Part of a small language model's weights.
Size: 10 layers, 31.9M parameters.
Architecture: RMSNorm before each block, capped logits.
Training: a variant of Adam for these matrices, 5474 steps.
Each number is 128 + 32 x the weight over its row's rms, rounded and kept within 0 to 255. Layers, rows and columns count from 0. The size above them is the row's rms in percent of the matrix's.

# layer 2 MLP up, 1792x448, rms 0.0493, rows 95-125, columns 336-447
size [119  91 106  92 109 103  85  88  83 110  93 109 107 113 118 111 105 106 106  77 100  87 109  84 101  71  85 116 103 109  81]
[[115 118 132 230 165 124  94 119 152 156 164 101 182 158 111 106 105  78  90 188 125 132 191 119 118 121  92 146 149 150 125 133 124 154 113 145 109  86  93 100 123 167 110 165 119 139  98 160  65 113 185 185  82  75 157 113 115 184  73  88  95 173  84 163  63 136 132 103 116 139 108 168 157 163 137  89 158 116 107 189 161 148 117 150 218  98 114 134 123 101 158 116 186 170  95  97 127 122 106 131 109 146 127 191 151 138 144 171  65 135 111 180]
 [ 99 127 170 121  86  96 132 130 109 198 144 164 141  81 183  56 109 123 116 138 141 105 181 133  95 113  73 153  82  99 156 123 150  86 137  74 142 169 129 134 137 194  87 175 101 150  87 133 107  67 187 178 123 140 186  85  79 115 102 122 125 124 113 158  91 127  80  97 166  55 109  75 154 101 137 167 106 149 153 110 145 117 121 114 171 139 138 145 122 149 163 163 166 157 112  76 182  71  80  90 116 114 116 119 140  87 144 105  93 141  95 128]
 [130 120 117 202 113 170 121 124 100 104  86 121 144 155 124 117 132 122 126  82 151  97 138 155 122  83 125 159 134 173 120 115 166 102 151 124 133 165 170 100 136 104 121 119  57 168 152 207  66 128 165 107 101 166 149 128 101 154 153 118 142 191 144 119  96 199 120 126  89  93  12 165 142  82  58  84 174 113 152 114 134 108 128 127 124 166 154 110 109  97 157 160 189 144  97  84 100  79 125 161 165 157  90 148 185 143 130 157  85 112 159 189]
 [135  77 125 121  98  93  92 133 159 138  79 141 114 176 132 146 144 119 145 143 133 111 183 140 156 110  67 143 100 135 104  86 148 124 120 120 119 150 170 144 163 115  71  94  86 189 148 133  82 186 140 165 113 106 153  90  82 149 154 147 154 137 143 134 126 147 136 119 131 105 109  71 165 126 114 121 156 135 204 141  70  75 160 133 113 149  74 110 139 153 103 139 172 183 120  94 148 119  99 113 130 137 136 155 123 119  68  96 119 104 125 143]
 [205  98 143 161 134  87  82 124 107  69 142  94 143 176 144 124 102  87 117 133 146 133 138 109 159 106 122 133 149 138 142 123  73 124 111 136 116  84 195 135 126 155 100 170 121 123 163  55 161 122 120 139 107 137 134  53 141 178 120 113 146 149 134 136 111  89 102 126 116 126  85 160 113 174  74  59 107 153  88 144 112 149 180 116  90 136 117 170 151 135 131 102 154 140  97 110 126 152  91 122 163 168 183 129 146 125  54 119 121 105  86 138]
 [140 104 135 202 128  75 118 163 165 179 138 108 151  71 125 145 107  90  87  99 122 134 108 152 106 119  91  80 115 116 100 182  95  93 133 149  91 192  80  92 160 156 111 129 108 146 130 101 155  70 169 108  95 139 127  99  89 109  83 157 122 126 195 135 159 105 182 176 104  76 110 146 101  67  85 120  95 105 162  99 127 113 147 168  98 138  97  84 104 150 116 110 162 142 167 150  91 113 134 155 160  99 126 111 124 115 114 154 185 113 122 137]
 [135  95 106 167  87 135 111  68 111 123 119 147  93 183 186 123 114  91 184 123  72  72 164 125 203 130  67 136  94 144  96 125 159 115 151 104 125 120 159 133 148 149 101  89  63 178 125 127 149 179 151 128  87 103 140 103 158 163 166 119 140 133 146 103  94 156 124 178 128 109 136 111  83 155 137  90 109 135 162  71 140 100 114 144 208 164 153 101 142  48 157 181 205 160 162  53 161 145  61  86 103  99 112 200 166 127 117 154 102 106 117 138]
 [162 107 149 139  78 128  97 137 160  95 120 130  40 161 191 127 143 125 132 145  84 121 191 137 151 172  77 145 107 157  96 109 139 113 113 189 156 129 182 167 146 120  82 109  48 151 131  98 150 204 167 119 100  83 151 100 101 202 137 121 145 119 174 123  84 113 153 119 141 121 148 123 121 143 111 134 111 109 179 133 128 106 141 176 150 169 123  85 106  89  96 194 172 154 127  73 141 158  76  74 109 110 104 160 172  92 131 149 114 129  77 156]
 [144  73 168 174 146 116 106 129 162 118 119 135 116 104 150 115 155  80 165 160  99 127 152 184 114  99  97 165 112  79  80 117 174 109 129 110  98 190 135 177 181  86  83  88  65 122 104 153 171 146 184 143  54  94 193 120 145  83 149 142  84 147  73 117 119 181 150 137 178 151 128 117  71 112  79  97 162 143 180 124 147  79 103 187 124 113 138 137 205 142  93 102 150 147 199 153 168 147  83 128 111 139 139 127 139 109 138 168 134  99  80 205]
 [135 126 121 103 105  90  71  25 135 163  97 106 140 124 150  76  98 120 101 196  84 121 205  73 155 167 101 104 117 147 123 113 146 101 109 172  55  75 205 152 155 171 113 129  78 152 111 152 184 159 137 133 118 115 104  63 140 158 123 136 135 135 112 149 121  81 172 166 130 100 146 156 139 138 149  66 100  83 151  93 148  89 104 128 120 101 123 149 122 132 104 106 147 121 157  93 174 134 103  89 159 145 150 181 184 118 158 119  95 135 113 128]
 [120  99 148 162 144  93 176 130 115 108 141 121 133 131 151 135  86 131 144 174 136 114  87 132 119 145  32 122 104 123 143 169 177 125 127 150 108 110 168 195 175 145 122 120  82 114 101  64  89 123 160 186 142 136 124 113 167 160 107 179 152 172 161 158  89 197  90 165 149 169 139 113 106 148 130  47 154 181 142 102  90 115 114 115 171 144 129 179 185 184 125 133 228 158 123 105 197  72 119  98 174 151 147 154  88 118  76 125  32 114 102  70]
 [112 118 164 131 116 137  95 142 176 130 119 137 148 123 130 159 165 129 175 126 136 122 181 125 136  81 124 146 157 112 128 105 156 176 156 176 113 184 112 128 138 180 130 123 125 173 157  99 132 154 129 100  69  85 111  97 132 171  56 116  67  99 160 127 144 121  59  83 108 150 103 122 131  99 102 107 119 109 117 177  83 112 182 168 133 129 176 162 111 175  95 123 125 136 154 130 103  85 138 146 101 175 128  99 128 149 142  80  83 121  92 132]
 [133 119 120 125 141 169  91 174 174 122 147 116  99 136 140 129 137  94 197 133 175 161  96 108 127 100 136 160 171  94 136 106  50  88  94  93 147  89 114  94 100 125 109  88 149 127  92 147 104 127 130 133 174 123  95 141  99 120 148 156 115 107 160 127  76 105 158  71 177 111 104  92 119 102 110  88 149 109  95 171 127 146 140 107 147 197 101  98  88 183  98  84 149 149 100 103 190 180 162 104 164 146 123 113 117 172 115 147  99 114  99 125]
 [133 119 121 192 143 118 188  96 104 122 155  95 150 137 128 113 133  69 129 103 152  68 156 133 148  97  88 135 121  98 110 142 143 127 166 103  93 215 149 114 138 113 102  77  78 120  70 132  89 142 144 184  65  92 127  94 120  93 161 109 120 136  92 144 118 172 103 154 156 142 121 150 125 100  92  75 115 162 173 143 101 101  79 103 178 131 100 132 117 132 147 167 216 149 155  95 132 126 133 116 101 159  95 177 146 118 108 156  84 122 157 143]
 [179  87 180 108 115 144  78  96 153 136 105 114 159  99 147 123 108 110 179 103 140 169 179  96 130  81 112 139 114 146 119  95 118 102 142 148  96 147 129 151 169 130 111  86  67  99 116 113 188 201 132 157 158  97 155 136  76 129 115 140 172 130 118  84 166  82 157 133  99 103  63 109 151 130 120  87 154  94 193 114 159 114 150 150 114 124 107 176 117 161  35 127 150 157  84 148 156 131 101  54 136 160 182 119 103 110 102 102 136  58 114 154]
 [160  93 191 119 147 169  59 129  94  85  90 146  92 124 122 149 124 169 161 101 165  95  89  98  75  27 120 137 160 176 114 163 174 127 108 147 142 103 138 166  89  64 114 120 132 135 149 136  68 158 144 108 129 171 157 116  94 172 144 129 130  90 145 174  67  84 120 209 107  89 127 111  87 110  98 130 101 110 101 123 106 126 159 108 133 124 172 172 107 123 108 147 135 152 191 166 160  85 107 144 152 163 143 156 127 111  63 115 145 120 142 210]
 [ 93 122  85  99 151 156 171 148 213 139  31 128 150 129  88 178 180 137 163 210 150 131 150 174 134 101 126 154 125  72  79 110 144 164 171 151 121  89 112 130 159 146 111 217  68 129 136 131 165 152 122 140 130  99 193  74 120 147 142 167 154 103 126 163 156 126 126 109 103  79 122  85 116 163 164 173 156 162 146 160  98 124  90 163 138 161 134 108 164 108 111  91 104 118 131 130 157 153 100 153  86 178 130  92 146 140 116  75 126 146  93 104]
 [124 117 152 146 152 142 141 118 130 117 140 148 146 117 223  88 129 118 114 117 125 156 104 138 116 125 110 142 104  88 136 117 112 122 128 106 116 146 119 161 150 107 106 122 121 115 130  97 163 118 160 113 109 143 209 128 145 156 168  99 154  95  47 142  77 134 172 146 197 125 123 113 146 167  69  96 200 131 114 102 146 112 141 187 161 109 105 130 198 143  93 165 130 167 153 104 138 114 114 134 150 179 148 118 138 146 146 153 137 113 139 153]
 [149  95 132 112 141 170 170 178  98 130 116  82 138 137 202 144 149 117 163 107 145 117 157  87 130 188 110 133 154 128  61 160 113 111 125 174  83 141 115 139 195 136 109 151 125 112 170 130 151 150 149 115 138 111  84 146 153 101  76 171 151 150 134 162 154 106 154 107 150 135 145 120 106 130 118  73 135 133 208 115 135  93  81  92 175 186  58 100 135 156 144 153 119 159 107 139 138 144 130  44 152 140  99 103 101 129  73 161 121 118  95 113]
 [118 101 162 157 100 116 107  92 155 151  65 165  92 159 130  82 164 132 100 130 117 109 164 168 143 107 111 171 148 106  67 133 152 102 154 112  77 139 157 142 195 134 104 155  60 159 156 123 166 168 149 145 127  97 187 122 137 178 158 166 143 122 123 126  49 169 153 142 121  93 104  85 160 107 113 154 157  92 185 143 118  65 134 194 142 175 132 102 203 130 113 154 151 140 148  71 187 138  58 121 130 120 123 158 169 146 123 152  96  96  53 168]
 [120 155 128 119 111  76 128  90 140 135 104 111 107 151 134 151 106 106  92 124 145 120 153 155 196 105 141 139 144 171 151 142  89  47 149 128  92 119 212 103 123 152 105 168 113 207 110 102 136 154 117 104 103 141 111  98 103  85 165 111 117 125 125  98 180 132 169 102 156  77 123 125 132 119 101  90  95  90 118 188 161 104 121 110 162 178 104 124  84 109 124 123 139 122 104  88 138 126 128 118  63 176 116 145 152 124 157 137 109 104  86 117]
 [130 125 187 158 168 128 142  95 157 102 118  87 182 179 140 125 133 131 164 153 143 113 123 134 152 130 136 167 177 106 104  65 153  81 158 110  62 152  94 128 125 137 125 155 132 195 138 148 102 133 120 120 109  84 101 129 194  66 134 138  96 125 133 124 152 151  85 152 158 143  83 114 139  87 119  66 151  60 122 155 124 156 145 137 134 140 136 125 146 221 124  48 138 129 129 133 181  78  79 128 167 189 103 135 104 145  97 158 158  74 125 184]
 [146  60 112 121 120 119  92 154 109 116 103 110 119 125  89 145 133  43  92 172  83 135 167 177 137  98 129 110 132 105 130  93 115  71 161 105 144 146 142 166 132 171 111 114 153 145  86 161 150 118 140 101  94 104 121 129 130 141 135 141 138 136 122 129 144 153 184  95 122 169  65 117  84 119 132  81 105 122 164 151 169  93 133 182 219 204 125  83 140 127 142 129 181 156 128 129 173  65 153 111  76 155  58 159  86 147 161 178 116 106 124 119]
 [154 128 131 187 109 129 137  87 159 150  78 159 120 182 131  80 138 144 144 139  96 105 160 145 166 103  90 176 142 103  87 152 116 123 113  92  66 160 144 124 202 196 108 153  98 147 175 139  96 157 136 127  62  98 153  95 145 160 154 143 139  94  72 147 115 185 188 180 152 111  79 116 120 144 125  94 115 112 247 154 145  98 157 165 143 155 103  76 252 127  57 134 131 140 118 114 168  69  60  87  95 124 115 124 121 129 144 127 143 115  89 159]
 [142 126 114 142 118  80 107 143  98 123  90 147 189 140  99 164 108 114 203 154 161 146  82 118 139 149 131 189 138 116 114 118 174 121 124 136 120 129 175 124 148 159 119 167 125 156 158 149 101  83 132 121 106 144 157  56 154 139  92 113 184  92  95  92 147 137  80 135 134  91  67 115 173 128 111 153  87 162 163 183 121  83 154 143 158 161 153 128 221  85  97  90 108 138 167 114 148 134 114  87 130 141 167 106 121 122 168  97 140 100 128 108]
 [ 70 141 107 206  39 123 175 106 127 155 108 219 106 158 214 139 137 108 119 134 138 123 115 128  79  94 141 129 100 167 100 182  88 120 109  78 159 160 132  72 104 105 100 113 124 178 119 178 115 122 133 144 127  69 106 104 146 157  99 148 142 173 131 131 136 103 126 129 124 113 113 103  98 116 150 163 162 151 139 133 201  84 120 182 149 176 135 145  67  39 129 167 147 165  98  87 131 147 156 113  82 112 135 131 151  89 151 134  90  81 153 113]
 [ 95 117 146 166 137 158 141 131 157 161 134 121 115 151 118  92 162 115 105 191 144 156 141 156 146  70  94 191 171 132  82 149 141  83 135 150 116 116  70 208 118  71  87 162  92 166 143 165 125 155 129 113 127  79 155 129 147 164 133 117 149  82 143 128 163 168 117 116 197  63 111  95 136 113 141 120 186 126 190 158  82 100 127 162  98 113 134 113 152 128  94 121 130 158 144  92 178 123  94 150 102 135  72 122 202 139 136 134 126 128  80 165]
 [125 135 137 128 129 162  96 116 108  62 205 114 124 104 131  96 150 145 132 110 100 121 101 121 146  89 104 121 160 151 152 114 113  98  97  80  76 141 153 143 111  82 116 102 141  74 138  78 187 125 132 160 102  94  93 126 116 122 190 126 124 156 109 115  57 118 129  98 118 139 146 125 186 118 107 137 190 129 142  96 125 128 125 157 135 151  66 123  67 176 108 137 158 155  70 166  95 150 135 143 151 175  74 182  83 140 152 119 132 113 128 191]
 [168 122 176 164  81 131 108  68 120 197  61 129 165 137 158  88 120 162 112 151 178  66 182 129 163  72 105 147 116 142 116 123 147  60 157 119 108 138 180 103 150 137  78 105 146 196 138 186  96 149 159 139 109  37 140  98  97 123 148 139 132 140 103 162 112 108 174 166 155 148 131  86 125 165  85  60 157 129 117 158 187 111  98 111 122 158 123 121 156 102 152 130 152 145 106  98 191 116  85 126  90 111 129 145 117  95  98 146  59  98  91 135]
 [160 112 145  94  98  79 137 111 105 127 124 103 131 176 130 153  77 179 135 134 135 138 149 120 162  56 111 124 121  77 147 196 113  99 174 139 132 114 125 102 178 145 107 134 135 116 105 189 117 124  96 121 118 121 209  93 122  85 117 160  93  94  84 113 126 103 159 213 120  58 132 128 147 170 137 102  80 172 158 130 117 156 124 101 106 220 142 139 182 177  71 131 140 150  80 116 121 119 116 141 140 131 179 109 116 160 131  85 144  82  95  74]
 [125 123 114 121  62 187 131 110 135 162 118  97  80 132 178 183 113  80 139 135 150 130 166 126 177 115  80 135 102 137  96 139 126  85 166 137 100  99 136 114 112 181  99 187  63 176 109  75 101 106 163 127  90 111 162  90  95 145 104  83 156 100  82 126 162 142 155 113 148  90 103  85  78 107 103 108 119 165 146 123 107  99 130 138 175 135 112  59  89  89 149 158 189 148 110  44 137  66  90 103 106 133  62 175 108 108 162 145  94 130 111 147]]
# layer 2 MLP down (transposed), 1792x448, rms 0.0417, rows 95-125, columns 336-447
size [127  92 105  98 108 101  90  96  94 114  82 102  99 113 113 102 108 101 106  69  96  61 105  73 103  57  85 103  97 117  82]
[[157 136 125  91 204 158 132 125  76  94 114 129  88 154 102 176  57 150 141 108  95 145 101 120 147 129 124 111 153 131 173 136 167 149 114 132 203 117  96  62 131 156 120 128 132 166 185 143 115 203  86  72  93 110 124 136 184 141 106 112 159 111  82  98 166 140 137  93 130 165 138 162 116 102 122 103 132 121 159 162 151 152 120  92 107 181 127 138 177 152 159 165 153 161 122 127 128 126 169 105 102 174 124 192 106 124 199 195 154 131 122 123]
 [ 93  67 141 107 114 104 167 163 109 147 136 129  99 110 132  86 163 104 130 148 131 136 128 127 179 103  73 118 112 141 198 110 120 106 105 142 209 134  90 143 118  89  73  51 151 138 133 114 154 112 149 158 182 122 129 182 209 163 125  73 106 167 175 117 158 121  82  92 158  96 163 131 147 120 137 126 105  99 124 125 122 136  95 169  74 166 186  92 109 136 121 101  93 134 111 134  76 116 151 122 109  80 145 133 124  99 189 124 126 109 134 135]
 [102 131 145 152 123 100 139 129 140  99 144 106 117 130 123 141 115 105  98 111 160 165 136 130  70 121 148 124 152 107  21 116 136  49 158  70 102 128  99  97 147 152  66 166  79 114 111 107 205 135 119 182 119 117  99 223 120 178 137 129 111  74 162 120 126 119 144 166  82  93 115 148 148  93 147 134 140 140 152 146 105 134 158 154 145 174 136  96 140 120 123  71 125 204 124 167 139 104 127 123 120 160  99 106  94 126 160 137 125 144 127 135]
 [142 119 139 133 183 107 143 138 146 138  85  72  75  73 166 108 129 126 158 121  88  73 175 120 131 122  86 151 159  90  87  96 150 117 118 149 130 139 120  74 137  98  97 135 148 115 120  99 168 131 152 148 111 118 145 144 140 197 128 192 163  85 117 122 130 105 190 123  91 147 190 166 153  69 132 160  85  67 194 144 125 138 103 202 128 124 131  88 138 138 100  81 170 108 171 171 141 133 101 105 102 150 103 112 132  60 126 120 174 107  89 159]
 [ 91 212 107 175 114 122 160 129  68 124 113 157 127  48 130 124 115  80 143 116  69 160 135  86  81 128 130 105 122 189 137 148  98 165 180 153 112 153 118 184 139 146  98 116 100 145 133  42 146 172 145  91 190 157 141 110 156 102 161 147 110 155 149  87 111 122  76 111 151 123 116 226 168  73 136 186 134 109 140 102 116 140 197 103 115  99 132 157 149 167  99 125 102 160 168 109  89 200 138 171 123 162 121  85 122 112 175  96 112 137  47 114]
 [129  96 160  73 172 113 112 141  79 165 165 137  82  88 160 143 128 182  98 186 100  94 201  94 109  77 129 171 165 122 179 127 175 132 123 132 177 156  59 166 141 147 123 141 124 109 158 123  67 135 120 132 146 195 113  97 112 146  99 106 113 122  98 145 149  68 122 112  95 140 168  47 173 120 175 103  89 131 123  98 147  79 144  93  61 187 192 150 145  83 156 142 109 128 111 105 122 158 124  95 134 172 144 190 163 108 100 124 164 147 114 157]
 [119 101 191  92 120 104 173 128 116 153 132  95  35 158 177  79 116 122 115 111 101  49 160 136 131 111  89 126 186 148 136 107 130  58 144  86 108  94  86 139 125 145  85 116 150 155 130  92 148 132 164 138 178  98 113 135 167 148 158 144 117  82 181 145 122 143 153 154 139 143 145  96 144  98 159 105 121 101 150 168 121 137 116 154 177 154 147 108 157 131 152 198 181 132  90  98 206 153  39 116  78 177 130 178 163  47 219 106 134 100  91 128]
 [ 97  91 166 128 153 114 123 137 103 121  90 115  55 134 123 169 133 166 178 120 125  55 165 166  95 120  88 145 188 154 103 108 131 116 107  77 104 142 111 136 167 107  88 136 107 132 130 149 125 151 171  96 111 152 166 121 172 157 143 103 112  84 102 128 114 117 121 104 118 138 126 127  97 154 122  59 107 119 183 140 177 120 109 147 137 140 138 166 134 153 156 175 129 131 169  39 160 152  50 176 136 221  96 202 149  54 201 130 156 101 107 146]
 [155 142 112 164 108 164 129 147 150 122 112  70  73 109 147  84 112  69 109 164 116 116 119 137 217 129  84 128 151 161  68 102 159 105 136 118 105 202 130 120 163  93 115  97  82  98 147 131 181 160 159 107 122 145 135 146 113  70 164 173 115 141 122 179  88 150 105 139 133 136 118 160 115 175 122 159 139 108 145 173 128  92  99 163 137 114 107 139 179 198  77 154 152 172 133 153 195 131  34  89 116  79 108 113 152 134 140 160 149 103 108 161]
 [ 78  96 115 152 161  78  95 104 160 126 145 100 145 159  99 129  91 140 140 131  59 103 121 116 100 182  94 143  88 105 126 169 159 157  93 119 123 173 120 140 139 123 111 140 133  89  91 148 137 143 178 127 153 143 127 113  97 154 137 137 129 124 168 119  94 157 147 194 195 106 197 149 146 140 189 162 171 142  94 153 160 113 177 159 154 113 115 133 152  77 118  87 124 197 184 196 130 126 110 108  94 122 137 159 179 146  83 131 176 127 138 188]
 [113 143  60  27 163 157  77 139 109 157 121 166  59 165 111  99 132 166 156 199 145 114 168 129  98 153 118 155 153 152 154 104 119 168 125 106 154 103  88  91 120 136 145 127 191 126 153 156 130 114  92 116 197 144  11 151 139 126 143 145 127  61 144 121 131 105 146  70 112 138 146 116 142 138 192 110 113 131  76 108 165  56 179 108 119 113  89 149 127 132 142 117 143 157 117 178 103 212 179 113  87 122 150 143 180 118 114 106  73 184 129 165]
 [161  94 146  86 125 120 165 159 127  88 158 116  92 123  95 201  86  93 128 105  84 140 111 124  96 137 172 135 137 108 150 151  98 182 105 104 136 178  92  99 104 129 130 137 147 147 121 113 157 119  92 124 124 172 144 128 168 141 111 166 110 159 125 125  91 105 119 120  94 182 155 125 126 128 140  92 185 116 178 129 118 106 124 129 143 165 152 129 115 173 142  99 163 135 157 137 112 125 179 154 126  99 125 121 138 139 170 111 101 113 194 108]
 [130 106  95 113 108 166 152 135 129 161  81  87  89 128 126  61 131 124  89 108 115  83 108 198 142 111 130 210 146 127 167 151 133 192 151 162  95 182  85  83 147 126  81 143 175 114 177 127 104 112 179 176 122 140 118 150 173 102 113 190  79 115 168 130  99 105 168 140 117 117 138 170 149 129 143 113 124 106 134 124 130 105 140 162  91 183 189 130 153 130 143 120 169 126 119 142 124  91 107  88  79 174 166  66 106 133 139 150 143 156 176 131]
 [162  97 140 167 146 140 106 170 131 159 192  96 112 129 174  64 129  53 162 127 147 131 121 144  77 152 159 122 155  68 116  76 107  95 170 137 137 110  95 102 122 126  85 115 120  94 132  83 127 136  96 163  69 130 169  92 120 135 118 110 127 133  91 151 147  85 105 102  52 137 129  56 155 150 131 127 103 103  98 149 119  87 128 158 187 107 184 154 147 150 131 120 177 245 103 137 153 159 109  82 168 133 128 144 153 125 153 120 112 148 122 168]
 [159 132 105 138 131  98 161 116  85 128 159 112  83 132 142 121 144 120 162 149  94 148  75 128 172 152 111 101 142 145 132 215 108 202  61 139 108  95 163 115 132  92 120 125 145 140 113  75 138 128 104 114 180  73  99 134  86  75 122 127 102 101 136 135 132 142 103  74 151 117 123 130 153 135 155 114 164 136 130  90 147 130 113 133 149 139  94 154 119 127 158  84 122 107  45 170  87 137 121 114 149 133 174  90 124 124  96  98 148 156 202 132]
 [ 59 123 136 105 153 105  99 135 100  96 127 145  73 133 117 139 154 163 110 129 102 134  97 193 115 115 107 155 100 118 120 181  86 119  43 122 141 160 150 147 127 218 118  95 172  64 124 146 121 116 101 171 206 108  71 120 147  90 182 136  81 174 118 144 133  92 172 171 139 126 146 116 112  96 126 121  64 141 140 108 138 140  75 130 149 142 153 118 146  93 123 143 124 126  84 156 161  46 115 152 140 135 137 120 174 131 118 146 138  85 181 157]
 [125 143 142  91 166 152 159 188 136 151 163 127  86  68 180 139 115 123 140 129 129  54 123 126  74 123 134 139 133 141 154  93 105 144 104 129 121 142  85  79 128 158 116 131  91 123 125 127 141 178  74  98  85 114  86 146 189 121  84 111 117 106 158 137 182 134 105 121 106 102 146  91 114 136 160 215 168 135 146 180 127 160 133 176 138 165 157  99  91  93 140 115 173 154 152 119 124 124 109 161 162 107 139 184 155 126 100 149 149 179 153 141]
 [123 130 144 111 110 111 133 121  86 107 125  94  89  89 100  87  78 127 125 121 169 129 138 117 154  99 119  98 132 157 195 126 105 132 102 142 135 111  59  87 216 106 128  84  75 172  69 180 137 178  89 161 123 120  95 156 175 104 131 101 117 116 105 131  85 137  46 129  88 105 171 140 131  74 116 121  97 197 167  39 122 179 112 146 149 125 136 133 165 143  86 181 180 100  81 161 110 140 157 160  77 131 118 149 136 149 102 121 133 115 108 173]
 [111 172  84 183 131 172 183  84  98 123  97 162 140 114 121 152 186 126 145 123  65 136 129  57 141  61  89 107 154 100 162  69 130 118 113  92 117 111 164 133 100 159 119 141 138 116 136  95 166 132 142 107 127 136 103 209 167 156 143 128 104 162 105 164 141 154 175 149 203 142 118 105 133 125 149 109  99  86 119 165 201 140  91 129 165 140 109 160  93 130 106  86 115 115  95 122 121 126 103 148  83  98 130 138 101 124  75  95 116 156 144 131]
 [168 128 148 165 106 134 110 128 114 112 110 103  48 146 111  78 166 135 121 138 140  95 138 116 148 115 105 136 186 127  66 137 163 111 154 105 101 161 169 117 185 117   0 145  61 152 126 128 164 205 177 165 125 139 160  99 111 152 174 146 121 114 129 132  84 165 131 151 132 130 132 126 136 171 121 121 147  73 177 141 115  67 117 160 141 148 147 127 191 126 103 158 189 222 123 118 182 120  57 108 131 152 105 145 144 129 129 143 138 103  84 148]
 [150 185 169 141 149  84 118  98 126  90 120  58 188  57 110 101  33  88 207 141  85 149 168 110 108  84 104 125 140 139 172 201  77 114 158 125  95 163 155 133 144  91 107 136 160  98 118 109 114  77 102 120 180 124 147 172  93  60 110 160 162 101  65 141 147 154 144  50  90 188 150  99 133 125  78 129 158 169  99 143 124 110  73 120 117 126 100 179 156 133 134 124 114 119 148 182 136 154 125 158 141 205 133  56 109 120 143  69 139 169 119  63]
 [116 138  62 147 109  63 116 142 113 145 161 142 186 180 113 127  65 179  69 161 120 128 167  85 167 163 168 154 113 152 114 131 167 131 126  90 115 173  87 145 159 143 126 157 210 115 132 119 170  94 124 108 105 132  99 122 119 146 133 159 131 136 145  86 136 135  60 164  77 114 169  94  97 124 127 136 112 139 138 164  96 139  87  95  25 137 135 146 131 106 116  95 134 159 130 147 159 127 119  90  93  87 157 128  72 103 152 143 115 116  84 101]
 [150 101 123 125 158  99  53 172 176 100 123 152 111 105 147 121 122  91 111 127 143 162 133 130 114  84  84 122 102 174 179  74 131 116  75 186 152 125 127 159 140  89  71 149  87  79 139 157 141 141 132 101  95  75 163 131 154 145 113 150 162 179 104 138 157  91 128 113 134  79 111 131 156 120 101 128 117 107  93 119 119 188 116 190 114 149 129 113 153 130 126 184 141 186  91 209  83 141 134 113 142  74 115 124 184 130 144  99 146 154 125 197]
 [160  84 149 155 188 134  73 122 129 103  72 115 157 136 158  89 174  95  76  80 120 106 131 129 147 107 151 135 150 159 101 118 132 129 144 151  97 125  97 136 156 112  96 121  85 121 166 151 128 152 108 137 129 117 133 145  77 106 182 175 105 107 145 113 151 159 127 183 137 127 140 139 166 119 122 118 110  78 152 165 122  58 102 171  68 138 107 127 152 139 130 131 161 155 149 140 149 115  98 130 151 113 158 116 118 102 171 172 143 113 145 133]
 [ 75  60 127 169 101 137 102 184 162 166 132 121 161 143 131 155 135 130 200 140  66 150 156 106 108 136 129  71 119 176  96 169 135 122 138 151 107 109 153 115 110  81 137 101 119 161 131 148 110 169  94  86 106 208 100 155 149  88 127 118 138 114 140 133 135 152 114  59  64 158  97  61 153 145 151 149 184 120 126 134 124 171  76 111 135 188 154 111 129 103 143  73  95 156 161 112 127  97 165  27  73 100 101 200 127 139 128  72 107 186 141 153]
 [118 139 146 102 118 102 155 118 121 123 173  75  77 140  53 118 110  73 129 123 119 134 137 106 122 139  72 159 136 136 130 130 122 170 130  90  85 151 133 126 102 118  77 122 102 115 148 121 127 133 103 110 136  86 148 170 103 128 127 107 144 145 113 185 105 211 116 123 118 105 156  90 153 103 132 141 126 196 133  93  80 115 163 123 125 137 136 152 107 113 103 147 140 171 130 159 126 120 111 131 136 106 197 105 132 189 131  96 112 123 103 116]
 [103 128 188 125 149 101 112 167 170 144 114 119 105 120  59  91  30 168 134 162 152 108 115 149  99 122 112 112 170 140 144 114 106 157 136 132 143 124 132 164 129 131   0 147 136 176 144 132 140 125 216 187 129 153 152  98  67 162 123 146 123 144 142 110 123 140 183 193 104 160 179 120 153 148 105 105 138 101 134 136 122 151 122 134  97 148 157 171 206 124  88 110 197 255 109 132 119 130 122 100 106 152 117  98  92  54 124 121 166 154 129 116]
 [194 116 159 120 167  91 161 147  40  95 109  88 117 105 165  90 160 129 134  89 177 112  89 108 111  92 126 167 145 132 160 113 133  61 169 122 137 124 156 111  99  90 141  77 177 144 127  79 114 104 101  89 152 101 115  94 127 127 120  59  92 168 129  95 100 152 166 148 164 124  75  96 137 134 165 135  57 145 120 116 142  98 118 113 170 100 167 122 166 126  45 120 111  84 171 114 120 157 142 121 102  92 113 139 110 108 155 107 131 169  96 125]
 [144  91  89 160 188 122 129 104  99 126  90  66 138 157  80 126 166 125 146 106 116 122 106 111 138 121 136 139 174 110 107 158 109 121 108 169  94 124 155 179 163 101 118 148 129  90 141 166 110 191 124 121 124  93 123 144 164  70  82 140 188 116 120  85 137 122 110  94  86 126 121 151 131 172 110  98 161  95 169 170 171  57 104 123 103 174  91 122 168 158 145 128 120 136  95 167 214 103 122 128 143 179 112  86 102 159 117 146 143  94 105  82]
 [127 114  94 136 126 131 146 126 116 112 149 161 138 114 116 101 145 124 101 160 132  93  63  97  97 140 116  98 114 138 160 112 152 154 119 130 120  44 196  78 118 153 123 134 153 107  70  93 146 161 172 140 150 101  76 155 120 152 101 122 154 171 164  98 103 101 161  45 154 118 194 147 103  72 152 179 176 113 140 158  86 158 105  94 147  99  79  60 131 147 126 131 146 129 157 176 173 105 142 112 102 122 105 174  81 117 135 173 148 140 116 176]
 [121 109 134 131 155 102 133 150  83  93 126  62  90 148 157  98 136  86 133 124 173 133 142 107 135 145  82 134 181 131 137  72 105 108 119 132  88 111 139 171 129 144  38  90  84 145  85  92 120 128 207 133 118 126 164 136 128 158 110  68 150  72 125  77 143 150 136 113 159 146 129  81 145  96 137  98 149 139 123 158 139 123  95 145 127 136 138 112 105 111  83 178 143 152 126  55 123 153  61 111  97 219 106 180 109   1 170 132 103 132 141  98]]